Each number is 500 + 25 x the weight over its row's rms, rounded and kept within 0 to 999. Layers, rows and columns count from 0. Numbers have three digits each. The size before them is the row's rms in percent of the matrix's.

# layer 4 attention query, 320x320, rms 0.0284, rows 63, columns 0-159
109:511496461459486510498510559506512486568521489447504469485494463461473531528560464530475496518572527543532508481524498489491490530485570526485509526496472570515501470513496512528503486465484515498463520555532538512520497521515480528475496498497537512494504513534502501499504517486496511512499464570555512515487477544492515484517501531502510466522509485565535508500503507501538526508464484482509511472536489532503486540462529487472501489551500537537506486508513495522500488500518461
# layer 4 attention key, 320x320, rms 0.0284, rows 63, columns 0-159
111:494537500485464521508547515499462473554497490537469516515522519503482494525507498504536522508531475485486519502508482496526492491517526543501509517482492527536520520545539462468468475467440474549477534510520449500545512516480533511477539523484526487488515514462526516496516520520501516493523498494549472515524429518451526515509463515498501499510505470522546520472528509494507469493506460516507497500525503509504470497472480499509499492513495501521462512465496489563511514517480545
# layer 4 attention value, 320x320, rms 0.0461, rows 0-19, columns 0-159
098:512518522508519522514488509500469486509482531488454496495463505544522479509528479492545502545487489532491511536451449492471510491538501537530473527435532456478507439494495498461532533491552455484521522497514503546512477532547501516532499488512497495494499516526477530507498484573537444485516482524534469501513504511497503571461487481512504492474446452512499462528501498483485504489464489548485501471486512512488444478500493499509473482515505512496462519486477497549478516469521512
095:470491470513525515497461478514484498481450483513486517521544530536547497493500484488536479457528492524523495499484544496507508506464525497490501489487485526504495501540503483477495544492560512548488492529502501547492458480490481540438470494451488469502503477501472491502534507467484516485501511507528512534476515525493525470502480456495473509453519463496491531520497497513523543533489474506497494480509540452502479474521525452507469462499485550511504491487491528518464496527483466
092:486517469549508484500498497477489484482477526447437470505517499479494494431452461520492491512503494527534475527510479517494527477538483490494525489493471514500521485558496505513473499507501495509513533497521486500493512494459510502501520487486509489491506501522498531512426485463529472502502481519508473493498521530444489477499449518481513457533494514551499505501511509524538522470505545491584550524482458522467503513504485494527481509526498501488547492518510522507509482504479496
097:481465540479482490518479512490534525450488493478534485545514479481467455458420509522519477440478474494506521496534502482485519529518512513482503530484493494475483478500485493453517459466494519496467521505513506508474529532510465545507503497499524514476472497506515557477521499494524488496516512511470489495472491496489524512490495486523527471514483500505431558535506489475517471503482481459485518519456532442506517533493500486543516519539520499504520474493500479535478503522540459
095:519506498459522495501477506512444465481508497513479536523515517505489532460506524459479451490564552524489534471472497493497500484484515525545510536472524493484480540547414486477496517477513482534529534507519556522492514503469498511445480499490442510498470519471494538493522503469479496465510486510503488509518514470507499464480489476503502511446497507525461492508474533538522532502523481484522517528500522514523533521489518465501491502507498512488436468501527530498515495531517482
095:460535493520489491504550498497460503501499495477510543479487474547488528523526518504502482524517476529484487519487492503523482518489507487516506463552492496498501496480484495511470554533550524501501507493500508505522505469502487515499542513480498470483543520489530494505439462506507479516491528473517528494456482456507463468501516487461495456500495454462484527474501515537475461537525498491496501515495464511491505482504541490489472551530505468531472531484485498504495517534500495
097:502524516462511551462481523483514492513454509493532534478439524473522484525526505533510494478511512498492519542492521436542500520544483498484504520467465517481532510501516456508481491502517482502506471483546495533466516526495499513495532502519511517486471488527500466517510519488517506512513544522499480496509468556480514464481516487466472518498491469455507553487521500542526511519507527508493510498478500535484546492490445460504481518520511528462469501494486487517480483467475504
093:510505469529524504517516486493506514538512473451504506487486544493499506504511463515473513486508522477465494469524519518439505499561488513482505458551496519510512508489478493450540491476501526506523516543477501511480479537553485443529520463510463535518505497474494529517459510521516492486482493474494491511493508520459516529526473513524534480483518485449511487488507519529551497531491504479515534477504466527547495473489509532491492483467538474525509525544510513527537480496506502
095:511532494512545487481495533506489520508556506540475480511524563499518468473524497518486498489523489539505515514527464434528535508505495506525521483510504459497546491467513512495511488485447523502498541488479480513435492524529514506478517493531538494502452504533492509514507484529470529526511516513461517494514520510478497461493493506504488491511502452508507538504433485482478504515525503476509526525512481470557519503564497467507499500503458534501522508498512484526461496479519463
093:537510531511517507461519467520571465491504497479531485541536479529517526516542471492480473494499472479490497481473442493517486514539497522535463512490522468531506517469515497467546537501479493501484469457489474523449485528533499470494528467506495499507471479483476512477537503524479519508509494518529544527505457531507517508529517478518523502505499516503451469551481514500455469485561497484490521489497476503490456537471523516490473537518521476503511507462474492515494505484486540
094:466528517473505481473508513457478520507441503465496543477473502488536468488477525493510511485491503528470533496492478463507479501455541484484473480503547490487529499538489513534480459509444510504440489477484467504515518488498513514499512555505518473510551466473516529483503504513529476521509500503448493529533476416526476532493541431501487476488499482469525447523527497515518457465473528475494517497494508490520507501449546497573528522511532505497509510474496486495507499508480499
092:538503556443489504509531483496515481545508494554530503515534525475489416502511459492503506495489488499511493483497486516509482478515514460464525466465484500516457510512499449508563540490531511535496512532493469484512495533527483507519471474488523524534487510499489502480532475499523513531481535443462475497523506538475516536463525498506491545506477489540488490560482546555567547499512474494502492480528498502457477547498499527574480493507559479502459493484524485528505489493501517
095:483524522499501544450506447488474532501543503429538439525509467477490483517515508496487508527491493496524485540514521506528498481462518471514509514502483501514499445546470489516533458473496517479503529476532422451502495466515486487532510511489493515492506496495517517496458540477552482518487516460471510499516503523542514457523501466509482551479552483537545509523508486532511508477479540460470470515487504485502532518485504474500518512508507531510490504509507492481497469479525482
093:536522526491539483490475525529468515508510528513496528479484473469503495517528486515474496483521492495490514532484519466504476545484536481526515506455538521501507530497525521491524527486523502494495512529497473516516485520500494489519502496493531458501488507571484516502443472494492526492476484498517499488504479462468511480502453520484530532489464477509516495524522482496493503451486510473511513514460523436462534486469449548493528512441501456491519519519540491452540502579500523
091:484479527497534539501519537474504501469468487499510438527491478478470458464550520491499486485486463482491486504481489505516520550511515506465492441485530495496484513479538496511522487448499503521518504501543469499497502496480512536498433499494525512484471463492487531512504513526501495505519502465508512488511483532494438514519496486540467493495505482503460500517514504537491479505464439490539469527486509523513513442490499477506552531486434497530502516530480507473533503463453475
092:493504498528552481510551541498496482473485493507561473484523469524521490561446480527522500503505500515526510501512536479481491537517446450455495477500464519501513492510517507457518556500494522494519529436506551539489502504504522516509531523507479484500509519531514511508520488533495530519483488554539489487490492492489488544484508483482530508444518487488499492528490498514476524469507519469535463490532507535538522471524489482534515492460547508514514469559501485506512487523510536
092:521538536456495555484475507528515546491495495508529517541558517481501502497535522484532505494550498473499489500515464511461492529517528495532512454505495505482489483494520507511525464530490555468521438492556524505473515464520494514477489554479537565511541469502498483507472523497488495485535563564492498477504489459501463491506473535457551500518490509492485469474531535497515539508512484505490530503504508526501468493503538496537497521491523486490522498487492484505494495516480487
097:500496455526474526428448496484468465526498485466460514443535525557486502495521528446506522471482489482500474521492501527506506488527501538560491536485485506504512516489495503536471533457513464476483517498477543455523477486509495478468529452539514491466506501525497497511473533506456485499500530515518526500498519485489475539514532508459516510471544537500446525494518533555507529476477460458460483506493521552494513523481532569468529495500437509491497513503503491520496502488452509
095:479505511506517530469476502505533482513536491481512519537481532517442524492501473483490480516462483495512489500499518469492475550486529494524481523505461473511448487500467524523488504521445529485479516517522508505529555539477475478543502510455478500479561477480503516494512497511501543472493489469408472537518491545489470547525517469526494505561503498476574509517539494506557529538522517488463542462518489529486524505499509512460488478486515527544505488471517504512498520498510529
095:513516477464481477543526531483536492552498516488528507487515479470489490462496494484447479515463462511466494523519464532462517520525526461488480523505507485483529498482510507518517484496536540483559492510496480527488510515493526530468541538506490500458512465476460522507518508513473542542518516495464472507486515433518549487510489441525458531454510522506542533535535529559501468498504500550536531483515510515468496448523516486537522514506545505506495475535492520478470506499533494
# layer 4 attention output (transposed), 320x320, rms 0.0671, rows 0-18, columns 0-159
098:476521528517505488505487523522482488487478547481455504490447490563509477518526476503512499539538495524495505549487483526500512499554506524527461552436544480470496446511479500463539528506527490503553530505515482527500478516531478508548479477524493510471519513526472518502523488573517454475530491504550477490492488509495516543467495505521502493462453455502477486543515519484470496496463502521506493491476487524485466477518467523497481475519516499504448491476437488544458530472513507
092:466502511519512523502462489496487496482470527512498517503549539553539517487520514505528470479511504496524500508483528505512493518471518509480526489497464508507523515527484491466484538489560499547482459508509517553494467475490463530432469507453478461513506495514487497493549508502451501495518503513552509549489508504504540473524495486496489505447492501477487520542505491527512537529493493494524466482531528441514467484514508465524484481506499533520509479491475529503471467539499449
091:478528449522510518504490470476496475471469519436427467507478507485473484449480461523498472517480500527513479521479468538471520493536474491517540483519489524519492497549500496510470511482512488490480514481544481504480519460495526505491515486488516501495526493508479504499420487462519495522483458527477472495497513544471496484529469520486492475495485526539498518486474499507520511480500539492590532511486466513481515508499488497522467508533495499485567517536530534494517488492501528
093:489444545466475508547479495494526527473485499471511466523512484495454469453435509517511479448519481484513514495509532504474512498509515510512476495465505536449463503516484493477535444475508523489447510504529511489484512520511459533509511491505505520489480476484526534463508517490525503530523481523472505506489486518477525505484526485510540477487481486510455546534485487494514480512479477446492530500477532450512516515489489496519501501503520513524512459502496481512481522532527464
091:516534499454513479499457535493466473486538522519504527507534522492473521470497563468486460481524535517461539466473485491495500495489487533545496517471517493478481541535398490475477522500561460542511544496499555510496504499485496470496488521505472522494497504507488513498505511479461517502508482514474531519514508471492522482502500487461512528456519495518444469505487528526524492470519492475497521536504506501494540506476506471486478499504525526482467469499540501512509486517516514
095:435515503551474497511529519485475478479476502480490547478490472507500515526543511501481482531514450491510487517483479481502474512510475528509486472538506512497503474497482504520469535515539494519497512483508472512530513470510493519476538533486493440491519509487518496513427465486506471505507508471529513507472485476509481486509549507472483480506540455481497488475494503505473470546521491461520503512520461517498492501492530481503467530519500476516461506482483522500496517526500507
097:499524510460529531479473540470518491519476500499488513463470522464489491517512504560496495475481496507517521538484515455525486495538466507491504506466476521487566486493534436523452484518502500487505497485539513552502510516503494501478545492533512497502506487506498486506540498488479520520510529509499506478497473534451501462483497504497453519493485446413519542479507506520511508538488521510497530501479518530457535506500471479478471518534499503480475470498470468500486450483471473
091:477505481541532492482516489518531497524505464461511493466485555474499501494530473514491483475534524477483482453524535503471528520547473499504488469524510512532484500491492496420521474493509498513510505526480479511461482531544502452502536485521480501514497537495495503487458505509519492481503504461479488506484520502454524515545488504500498476476528475483519481480524503530539500522486496470521540486517457499542493489490478510488489486451536479529523516535492510541544472521508504
091:534522477503533507484502551500506493517530542540485475507518559520512482470527500507482494503520501523499511550538447446522544501502492521509538468471516473509520515500509518486509489497447515490504521486477519513479497495520536498491506488512535519495463496505471499513515449545480522525511492523466535501506500530463492468487486514492493502522502469492518532505476476493468517526511504492500518512508497485540522503565513501513494496506473536513492511509514487521486478463522469
093:545518531543487531454513471526542484505507469484501498518502450544503522480536474518514452525528484472499508496487450498516498535530501526557485510451501460535501488464506517481544540489492495510473476472475480513464507516524497460459515497527518507519468472484513505498554487521463515528541498501511553490486461504506535492535512469521499500475495507478449463533468523471451494503547529509491533490513486524477472532498516519487487515510527471515509532462498482531499488492509535
090:470552525476505472502513512467507486484453505480497529479488468484530504487484527453500504481495519512477526503508511485506490481466540508486456480502515486476506500515507497528489466513427510535450493465497488503515494484470508499514484509518513482503546488471475522485496489501522470513530511486455507557525482455538473527476531431489503482493508513465513438543519499530524452495465527499486532478466514489524534495442547487557519506532541492514507495493497493497507486507483494
089:524501577480479509526550466501487499523503513563529510473540522470522454511512462498478500489494463497547493533506468544503480498538503465462525484482457503506464515509502469489559530484531510519511509523510495476528479507534459495514495487488502534521466524501471488494513485481494523528490521457460517523502477531496503508450515482524492541495477500532512518541490560544553563481494483478492507454518505523434484520479498533555517503534526470493478498521537493542500495491502488
092:469545489508512516470500436476487536500521489435540444528482462458493505484528511479487512515468514490533518551516512492533493489475518484511525501479489506524475449538479519500517484472499502493473482485558424458507479463517470482510494517488501515501488503478506519504459554499551501514493499461481501524515528527530519466529532495503477545476552495509520518502528485538515517489486531491482457507488492467508540519477512490511505500510506496500479498510508500484491465480514474
092:499522535478539498498482504518458511536513516501503515496467472478492488482528495539449500495537501490499517538521523465512464529486553485549503527472536551507480550504524527494525544477510489480477485520474477530522476525517517504521488477506524453485511496542501518501455479496504521500475487488513509514509468478490510495500491515466530514511477507508497489516512458508472491460491526476498520505492528456463529502487460538491498496456513465508504493542535483438544509578496529
090:542486542495537537527537531461476498491478479493486452514512500466470478499560508518501505470500485476497463505472467520506485531478520505467501444482534481515450498479508485501525474446491513522521521513525511532506501514478486532477456491515526522479474470484507535526524517535495487489522536471475494484495483539491473522526519481520447511497513458491452481499509510527499488492486457481526451521491508489477523463479493513552506543495448506521521519523492516457517528464443512
090:474475505507539488498527553526499486469462485517554492503491476534497515553480464512514513497497493499527512530507530475481504509537461480456483456516491518513493510490518543432499535463491527483508525464525535555454484497500521521519523545498470487489487502520498493536517516536503541516471486537523498508491509509498490549479511467483493504460513505498495511506475516522462516460489536453519464500482518522521531504523493477549487485459501508518486481573530501504520476531519523
094:536551522480499538493447500510514508498459471489529513538503498463489514472494502500552514508523521464504477494539503485482496499489519513556535440471496516481480494487507494524508494499473563473508482497554506497478513476530516513466493518488522528509531494510487500520480516505501485476500535560513502515494474476500465466491476550461561475522497516495491473485536532522525554509517488497488549504510503543508415476513497486524507511521501504485510492499473469492486459493492480
090:523508432514468538461476473475458467534492482477489515462533536551483531476532508459508524512481496485497465515522469496497505515517515521577496552489523505511539483505498504541464505461493456503495506513480511440511495497510529477477521467525491464496507502501482497510494523496460499469513513512559509519494495502510484513518511515471538518456530522487485527505510529551520519493491504470461525515493496542496525481475550563488536493503444515482482505490500502545519486506467521
089:471518505520509521474453501501506476496529492491502544528486552482448534503500472472500493497468500493485486494505490482484496542472539509519495507510440475501479471495494532519482497509443520476511506493523489524535562530459485461534518494460468474498555472490518524493520504524490524496472494488410485522498493537504492523551495469517498519547480474454583500529526492511538516496513486460469490473516482506478509494486511518502493497500504501542502504496522491529503546497510503